From a checkpoint of a small transformer trained on Wikipedia.
Size: width 160, 5 heads of 32, MLP 640 GELU, vocabulary 2048.
Architecture: embeddings untied during training, normalized queries and keys, local attention windows, shifted keys, gated attention, a norm on each head, hashed n-gram embeddings, a smear gate, short convolutions, capped logits.
Training: a variant of Adam for these matrices, 111M tokens, 6769 steps.
Each number is 500 + 50 x the weight over its row's rms, rounded and kept within 0 to 999. Layers, rows and columns count from 0. Numbers have three digits each. The size before them is the row's rms in percent of the matrix's.

# layer 8 attention query, 160x160, rms 0.0871, rows 121-127, columns 0-159
094:502473428520423482507577461442509440469488446587539479426560567458512542501451478440473500515580457557506478452551580521576512543490465474473460507580444479580490502528611415474556472439549530480422652462505564575493541461495510461501392471599540471514496469609508428548539461511479440496450436514499532506479509447540496570484527555512483467522499515490518482452498574557490406362440590431452476498517450539431608520504505522574546539484482468483508453539488415406436462544561568
105:557519539581553462527487465504454483482640519479505457402470558445487455542348467450522481545401488556508602470494460444506500547489480430431494543530448516542392520523520572491615458530566551441409472517553574585446537488523452490493452485536623422473483472556558452533424545541421499498509614521445555562489532509517471460543472478493459416444510498512530508460525542485488481542544468452486424529527485561492478497573581558530509494449581518461564531447540458623419518517517490
104:454551506526493469459471537522451484509466425504473493458574682526439449582521572465480493507480447488552416472543456419529535453519533522605552573474465407436513441505396526513503476547534502551468538524555574509483461549482546425440530440517514511488489563423515542468476488427497471496526543497502368482455510512491514531504427387563487529432479510504573485552516474529544475506500423473497592523455535471547459489538598555505592544512410431534501508412456482548440492406442348
101:513464560467504511509469502449473542498540484506522557452465613468469549456464495436451527439484487448512426494504409497521518559496567463431465467513504496549425516491458503482556448488585411494476553451588504507440446543467515518541489542475540651448513455524509543529584545465542400574503546461490521463648562555442524531518462483510482390484489491513490481535481420473449327458455423501574575559552460570541434546513483571569452589514556497469453555479513527559427543413445453
100:505498484563560456484545502478520486601473491537494492522444498523481487531424430444540499427470448525469524520452547514461546491516520534551432550445534549532511513460426483523582461534487495566508538472487431556438461380428453437415535465491573608521500556597610435488522403585487528474561466499501493529471532429493540509485545586506501491495558462450460493420334445540595428462424536517472493523440552514496472489545422493478521510449558507510569492613479456563488644506594556
103:505479505465423536504511559496588471382538554445527457485485472524531533445573561579491417523513467546572512527545492521573488508563419548533571481485498473520506583469514458430499603404463472462568485480567516544495532562374484501645527516546490561430418493424406426477457537523517411504567412505529498510459596620561488520469538436510515512451458579475519486553429444545491419559484450518560453484533597496516516462514425468459507491523575470499526516495601466506526545564466534
103:402474450527507491488487593574507472514436498460489478499479471540445559633507562534514445518541476560495618511539535497547511408569521555498508543495453538529412575430399475461422483506477449534368568491541425494496567453470546518482418533429577493595461525410497495550498529518519469487524387507512425519515423522476453468457507549598559539497452529497504500485465441521591520480493412539476466546443500507503422530504601527458446410625525484513496501504490565506561417504554410
# layer 8 attention key, 160x160, rms 0.0859, rows 121-127, columns 0-159
097:554461535476520478475504513471482496509389427505509471562494491636510518568517404472529400599467520560450509432510515487508525485528513492502496554528546429547455496472572532439556614472520489531476537440474542478487539505452577512566482467597432408540407450516522460462454438537408496513536367389400494559497502435567443494514587498485507501570497468457569427513479598524522420405433572486480540557394472562544468487474501420469531432481520519565505520463565450524505447498486467
109:509506503529495517448538473511513538488560503589440473496416597462424445529417410484559517521440472522503538530621457450578575520473483596424505552591458467469442488528429553448564460461571488498477476519572550600446520472524494520470439413509486575406453426485486533497454504473512466451583537480468431577527500431518493500618460394495503493535467499488522501413481435535583426498422496447518448532515526547458480525542534499468556534525592524532557525434661453553467524500495426
101:432479451551472425501500553442576508491491523489496612523515580484515488598474482468515519537513392482596423530470495425419497481550541487513484455596472431448459466526485571495515482452511599475358458490388508513475531537520535491438518385525550503583467600532553497555472457395484518489483507485481586640525480537508551554505413570514551534494498417614488472498543432482527546476502431436506514491439540493520552474499528488533520415574509492524509529402453500412511490443492415
100:566453529592482501537423548537520442487580619541460538429480606448501473500547454491513573498426473444511456477565467540560469529451567542474513490558532499511506475574460477477548445456450478575465566446474512518506473542513590623524471454535482537452458519576478481480534492490557435512536494430428442526500556476559566495456472495509458419454492587578473539605562508544546482483493486530495563414507562487378542532627537542597416578467548608490443532439606487493488535518509473
105:482470611496455412547457444508503514478506565556479463529527535504457476500461389505550435493454425407516558420462482481457538469457412514505444468416507441476543535467519512533563528535544420430575431550434469554458462481437457525484584509447514499457537591529508502436609534488520585520584584500461541412381585489579475456423538545514459459443564512432550528513438430499528443498523499493487512408482498522478546428576449543431449568570490478463532449493378491462446514542467548
108:450457529527482537443565487520551449519561451475579531587438442453546544429522586558482485555423537445445525552592512583454460471474450553483479514365505464470451473460442506440514599560440572520601592464511406471528466477477500499448476518433482462395512456452485449533603523496492488553525560494578536549476487504548491436467531449430486430409472503457478531533446570517519468537530464576382456500464473528576597477431448408468537520541467419513546537552496487528511581499435478
109:454485507442509467492500457579525448428502487355548491522518512532484468619501485507467454573561507543455497515481543568442620525505468487432514652491470486450444584538466568493460516543465472522442516525434522480512549517436416505512519524453544538548505476410468440487426583524587543541479605506573559512565487576503551408468499503428531531611507438477482410429466505471562614509517484505470438490467508484510454472400491504514551552481572507447443471507420512537465461494550372
# layer 8 attention value, 160x160, rms 0.082, rows 96-109, columns 0-159
093:458426419489618489524584498539553547469510473345533538498531503472502502511372458497424520488471481524473513532465518558505488614499500516500524494478524503483516492486520456521437429446476468566520547435534470509540485501543483517551478520528591493427546515453536538507397452471552474454563619706521534484496515503480478423440533503541413551429452485546499491473557538530524469360420403498480446466487572508515405458458573561520506609530455487480487518517474540423455506446503509
106:531560571496604462526585495463568529470539545443461577595509469396505487477495456518509435516503447493459420397525427502602473453460533439431671439492534543544433510484569516559462436530489454407468569499441512422528522504566564536520459498536528493559490575524448474503509473490416440590559532532521557575524504564528538445454362532488515578479537530492424492555521478574537427462436478515436511530524472480441524550479489483522519602534531543485461436556486490492471452460491583
103:346480423457612544487484514488559509511507466614472490489504447506527487444470471462532518452453511493489594507394518496448487465492471578568460530562598459495515466432546528429492516434448557495461562513424537477514454436521486516502490498568514473454505453433440522523489619400552486559503385509468514475452575482469412536405443470577432468455564625538471532481604529460552522516487452525482489432408477498508466419456559455514443517539437436541450533532530572416480467533523522
099:515515533470515529578494440509491468535474475509563422459522607485494548527521575427463607537546471468447525520477455496474494542493457461545414514486535421549502342493447515630557549559545551561489447473541550408511394584428470520544478451488541469506490413538458490477663479570450503529494555487499380415533485476459520561591506515464521482491511455540496491496424498565446534566450538507478589503405516480523392521554518537497465546581564528503527462467506594540494537504498541
102:503501518484457433579483514582514506492606532403515481491504475556524482481420523480568612497504549410538590494458533412488478594522554463532544487483550509541454424510483554490430469508522545504489419463522488493495503527434441465504487502562558538513526482540451483450481574513527534507470596540498518487523538592444513504525468486583462529560448606538483502417494514470428654699507480479432471541484635496488426532512442482516458579518449558531513494589533607456483555495504488
120:452469542388475499523561459479395477505519457458456488506506467439537517471318496475564537417512471445475515457587514510465498553469518506511399428529506585430499421496460472409574549585499584536457461496524438474468490491557446505556491491521545515535454485498601610507499537411617504567478415535508508607547531605498426570541457468538525499488520504495528510442430446549573551525513503574565523462503455498537545430504469553499487560585568561497483511485496479506392431466518482
102:479482572398496506477584518441501543470435610392494559575494497478516460475526486487518428471458430496562487550483544461498531512530491529412605457508488444534469479515514553460496543321469462480540506396552453506455475420574523477486491481601395500406487542478437570504392550392441578515607531550537563595517493566459606459466529504508447397485476550467503486422518423386487473474520480506495535539485489452511511456450494505504465443532551435495512524495513538473523512503483518
094:555484585460532515574509462458494472529465506470602418567469503488515522479448445466523524512536446501504538484494444478477604510519419483490412506533615533519454555470473486478566529513566495475453411564463488458429491505474457496516451506540527467514429426547539513452545497397499444479491597534572482521477373561455515536578434475537542407515546477446533461393470607560524535481449436520556474398512556471546424409612458471471486501626487446519462533537547579441535501405528459
095:458579479529497488462462467565556480537441483534536355495458396552543507465467508524620530459419570517482511425473490461515450577473450521586519573506494564545415463484505503549435519559475555478560522505519478522546518511507494520528564511401491495492478481509575448486516493508452523518431409482529510657485449620464518512514567504452533523476543529476451495436521529374473540564598533510529564591496366492521462492502518461480469456450527564487540509513534524551579566383547392
139:569480485554516432479560526576419475484537610506466558500489567524517446541506358483472429489480426492512459482545494472629481541452500479488607558517463566541443514455475478533491489524529517556547515429526581516477394603589511547402411446545492520485491504533481517468534463446577529514499543566479490476537472528463584474421494559587415472500521511606492505450531488533502460466449459423485506555648566549436482452497556546668473522435522500494475506485536451467501499462541501
099:571508520574435461468533500459442560479529519568420606463524510601474496537506573452442467507478501533474412505473533491516623530521487529466552447540506479526591456490457508522495455523512506470488421484530512593482513528429478475513519462466413493469519490551378486507568462542551611400538512616474367574506455506485506532491536485562513418574445458541507523584442428497517457444473488448565539461604686479449506472481453509503554464433471511485508475452465472545442463486447571
109:499479571464461499509503512556480517525495456587497445563510536546525517542526518481530418475480417545383511553452520479547531477416401515508446504496417540468472527464426529482558551515522480516520403539401502525462491572454455595494507544497501485549444456553498523393536462491520532508457538428514430517538439466421476512439640502404550586480556407514551518596513483498515515512567583530460489520416480462547409505518517426463474359451480511536521433479429540551644464451532437
105:528484538446437454466529557525528501468477519488474493454547539482491491488526461402533565424492565512500493430533500580576482514576418577486588443478407468442495516478544421498525480501535492509617456555519495560485568514564535427515578445475512481434494519501541431431529460600479454558447398478611473474568575425570516596581491545590560487512441487500517564591451465550517475574536514515455491430504507512494546565600511502493574660505502531472491457448430508511420470557445491
100:508601539502444499476525510609429483467486504549451484554543496499550467452576550469504492569515513478510504618496585452504555525424556510602507459523438421464439468476527517573526497446465489482445472495610497449422471510387513537413495544492339594491491574427428524473528515573564585422576462477502525390541461542494598455469538465424465549543501523497481500522505550444525517495549594523532577510491503477486519582498464491517510363440455536511452483526440538516530461532516425
# layer 8 attention output (transposed), 160x160, rms 0.0856, rows 96-108, columns 0-159
102:500559505479496461517428547506535551472500484493485489598551531569510490493494486499495502503459559526523486554520483526523479470507457516509442543511438461483456436489494533587489471474523507445463454513530487444505461554490565486510427498515549496553518455534499510474509527539491441517514537492412521483472521536524528459460473475475507526587487492523493475525539488536532481439488506525567440561498543503483497528502490527952518473491553451459474557448451489494523510503478457
112:448464462490415545543518529567405540587507492504627507494463516542549512515475590558488507499451505429465557587500588566525495439507441502533551579532444400462520446465465448509372462425371586448497426469522428509471509455457550504441525387470500544494481511571476532499492496455517480451482469444487407428532549566492498532523508596533502508392539436416639537523458607496430548529448468531527478505493523513526465514535511576499477458501439524457500558478499488487493576596510467
102:517481437521445434498523442513562550405532595469427522525502527399481631603534579536530546458549523427446425527537473552543477567484424431456543490483527526435511544497550463496496516479468448569417445489493485458569562519426583475565525540510522470572491491470436449555466525472480420440640571453511532491518463444502536428530484553516518553528512474592448539495480453470636460514566408511497483492513480452582546551500462521513461407569575462395503430493547481520564482508551499
113:536491521521503506438476508444552467507466518534450514509516503541419451522543512519547492501518453523540494463551502462508489498541473526514561499508464535470504505481524563415473506502493448462512504566530501533553518488425502471541529502501555375496470481539554517553529549511500487510467444519582489537515533479561464446479509490472484467536516520490537461498504539489532505481511501523537507479505537478475501501499439476036538515514469539486487520452457530457448439487519505
097:523445452458466473449519496400450520456464484564536475500441623438510489548488469485450455508438472542482494529552552504513472486545460495478560515482494496458457463442534469522521458381454487499570527462516548413539533491426371416474459488511602456491483526480578404520469478501536468469529518455540460484493425498454529560485513483431586526500602487453588406575456550539457507475504563445577543582442518542510451525571597535329556539499612385425540455496467466498515460476527471
119:476516523518483448479458540454431601527439501492513456532450514423531412498517521492479532418503457495449456475414497540537488500458547586436497567527529487410561568474487527504450399457404528408433495527409568448503560503466429506503507436537528450432500461427529396449414527491543445454456567487511474495495535586495520576431449431550417535523530416598470562587451501551476574560581484528455472531410581474502537535574513508552578467546581426450557489428510572514459485509451502
111:558460445611493581434497530514489477527561477536484573558506523463547506444439503537502474466543519498419510472471425560517485541542410402573448500410430556588498464418510459548431567503495413598419467596459497510587478537548448594503534485531537491517494567440503413484566492578429518458537500472465401462458577414559464499442630500524486488501519487530440570521437490606385542485525500525441521590461525526492506459480469518596562444450473522492443450512521513458509533528499509
113:462557488507520473542531471468530412517535509467476522491497494503466446548448566495522499468428477553478514429515521494495460494432548492460465522573501521530580356527552571484485523570440436474420528523462461532461502493486532465560500467609526498524573575574487562513527536620524458573419527433486434504548549509488473609407546517546392433413449542482501319559505434532467551551551523569470464519538522579435466419407507550484522553563508545535504490485405467566461455456441488
110:464456448432549462392425496445549489459452496565553424521534510419492557601530518461473458559612508446580512509524519557508565514498472522501633468477572488505474485558600480496430520533546465637526611553469547521518488547497482578611482523582525479467499597494523533489506487538478561584552509491489424451436579489449446515497493558461459500451507462565531491534582472536497485445438553550491599502521592566545453576468532491395459498409518447497534509451482523452510459565471550
107:508518499510486498520504516485497487485514494512501485489491509510499496515494493508497505496499503515511504489483506519532482503499496499484493503499505516494482512498502482517513493504511486490485511485511506508516494497482511489490513485508515535482488496509478486478501505509499487497494516492494500498498507495475510487483504510505505489505496520508486492487512494492458497495481499490489481503527502498493495522495502480999494500494489481517497502501506504520524511496493501
108:515392532578494528522523482403540398482500430563463561525474468476455458490550563500565489508443506548532491543486525396447469498518521508528471547440452520485451462525456474573455571461542495594593469434416445539539454507535569430443547518484496545461418502575506510460587468450501558478434401466463557531513400510525467499521499516428510520510434569437561414513416581561475490486519504531342479526465466441480510465527460505363432501407438524594455455577552525489533479501518510
106:470532406606447517570436457415534427466494526490544463485503467500528490578422505505539493530540553535533514516540527458450389475519532407402555483491556525543406418495449461496511550454513541485496453569476527478523512368518374552527574411506511491537449423466495489510520545547593523581494518547563525455443413463541476482541478456430532505542498569394474492439482432491534481501475461499451444547547370509531510423584502534471502610546445494444532422523497482504399538556478447
101:508498467609473477524540449603483579531531509409509527559481554516524491439445456524436549539457465497550460455502512357476554476514567482487517531501484470465484547560457575536549547538501476440485529553528525533509451500497467447490579518504534538508439542482530510474584408394435487421444544529483500468439551573543455468462495485421421431486496417435370509521533452548555495525478451493486461596524491511553482573453502510656473396467538470577530533578426570452421519594572501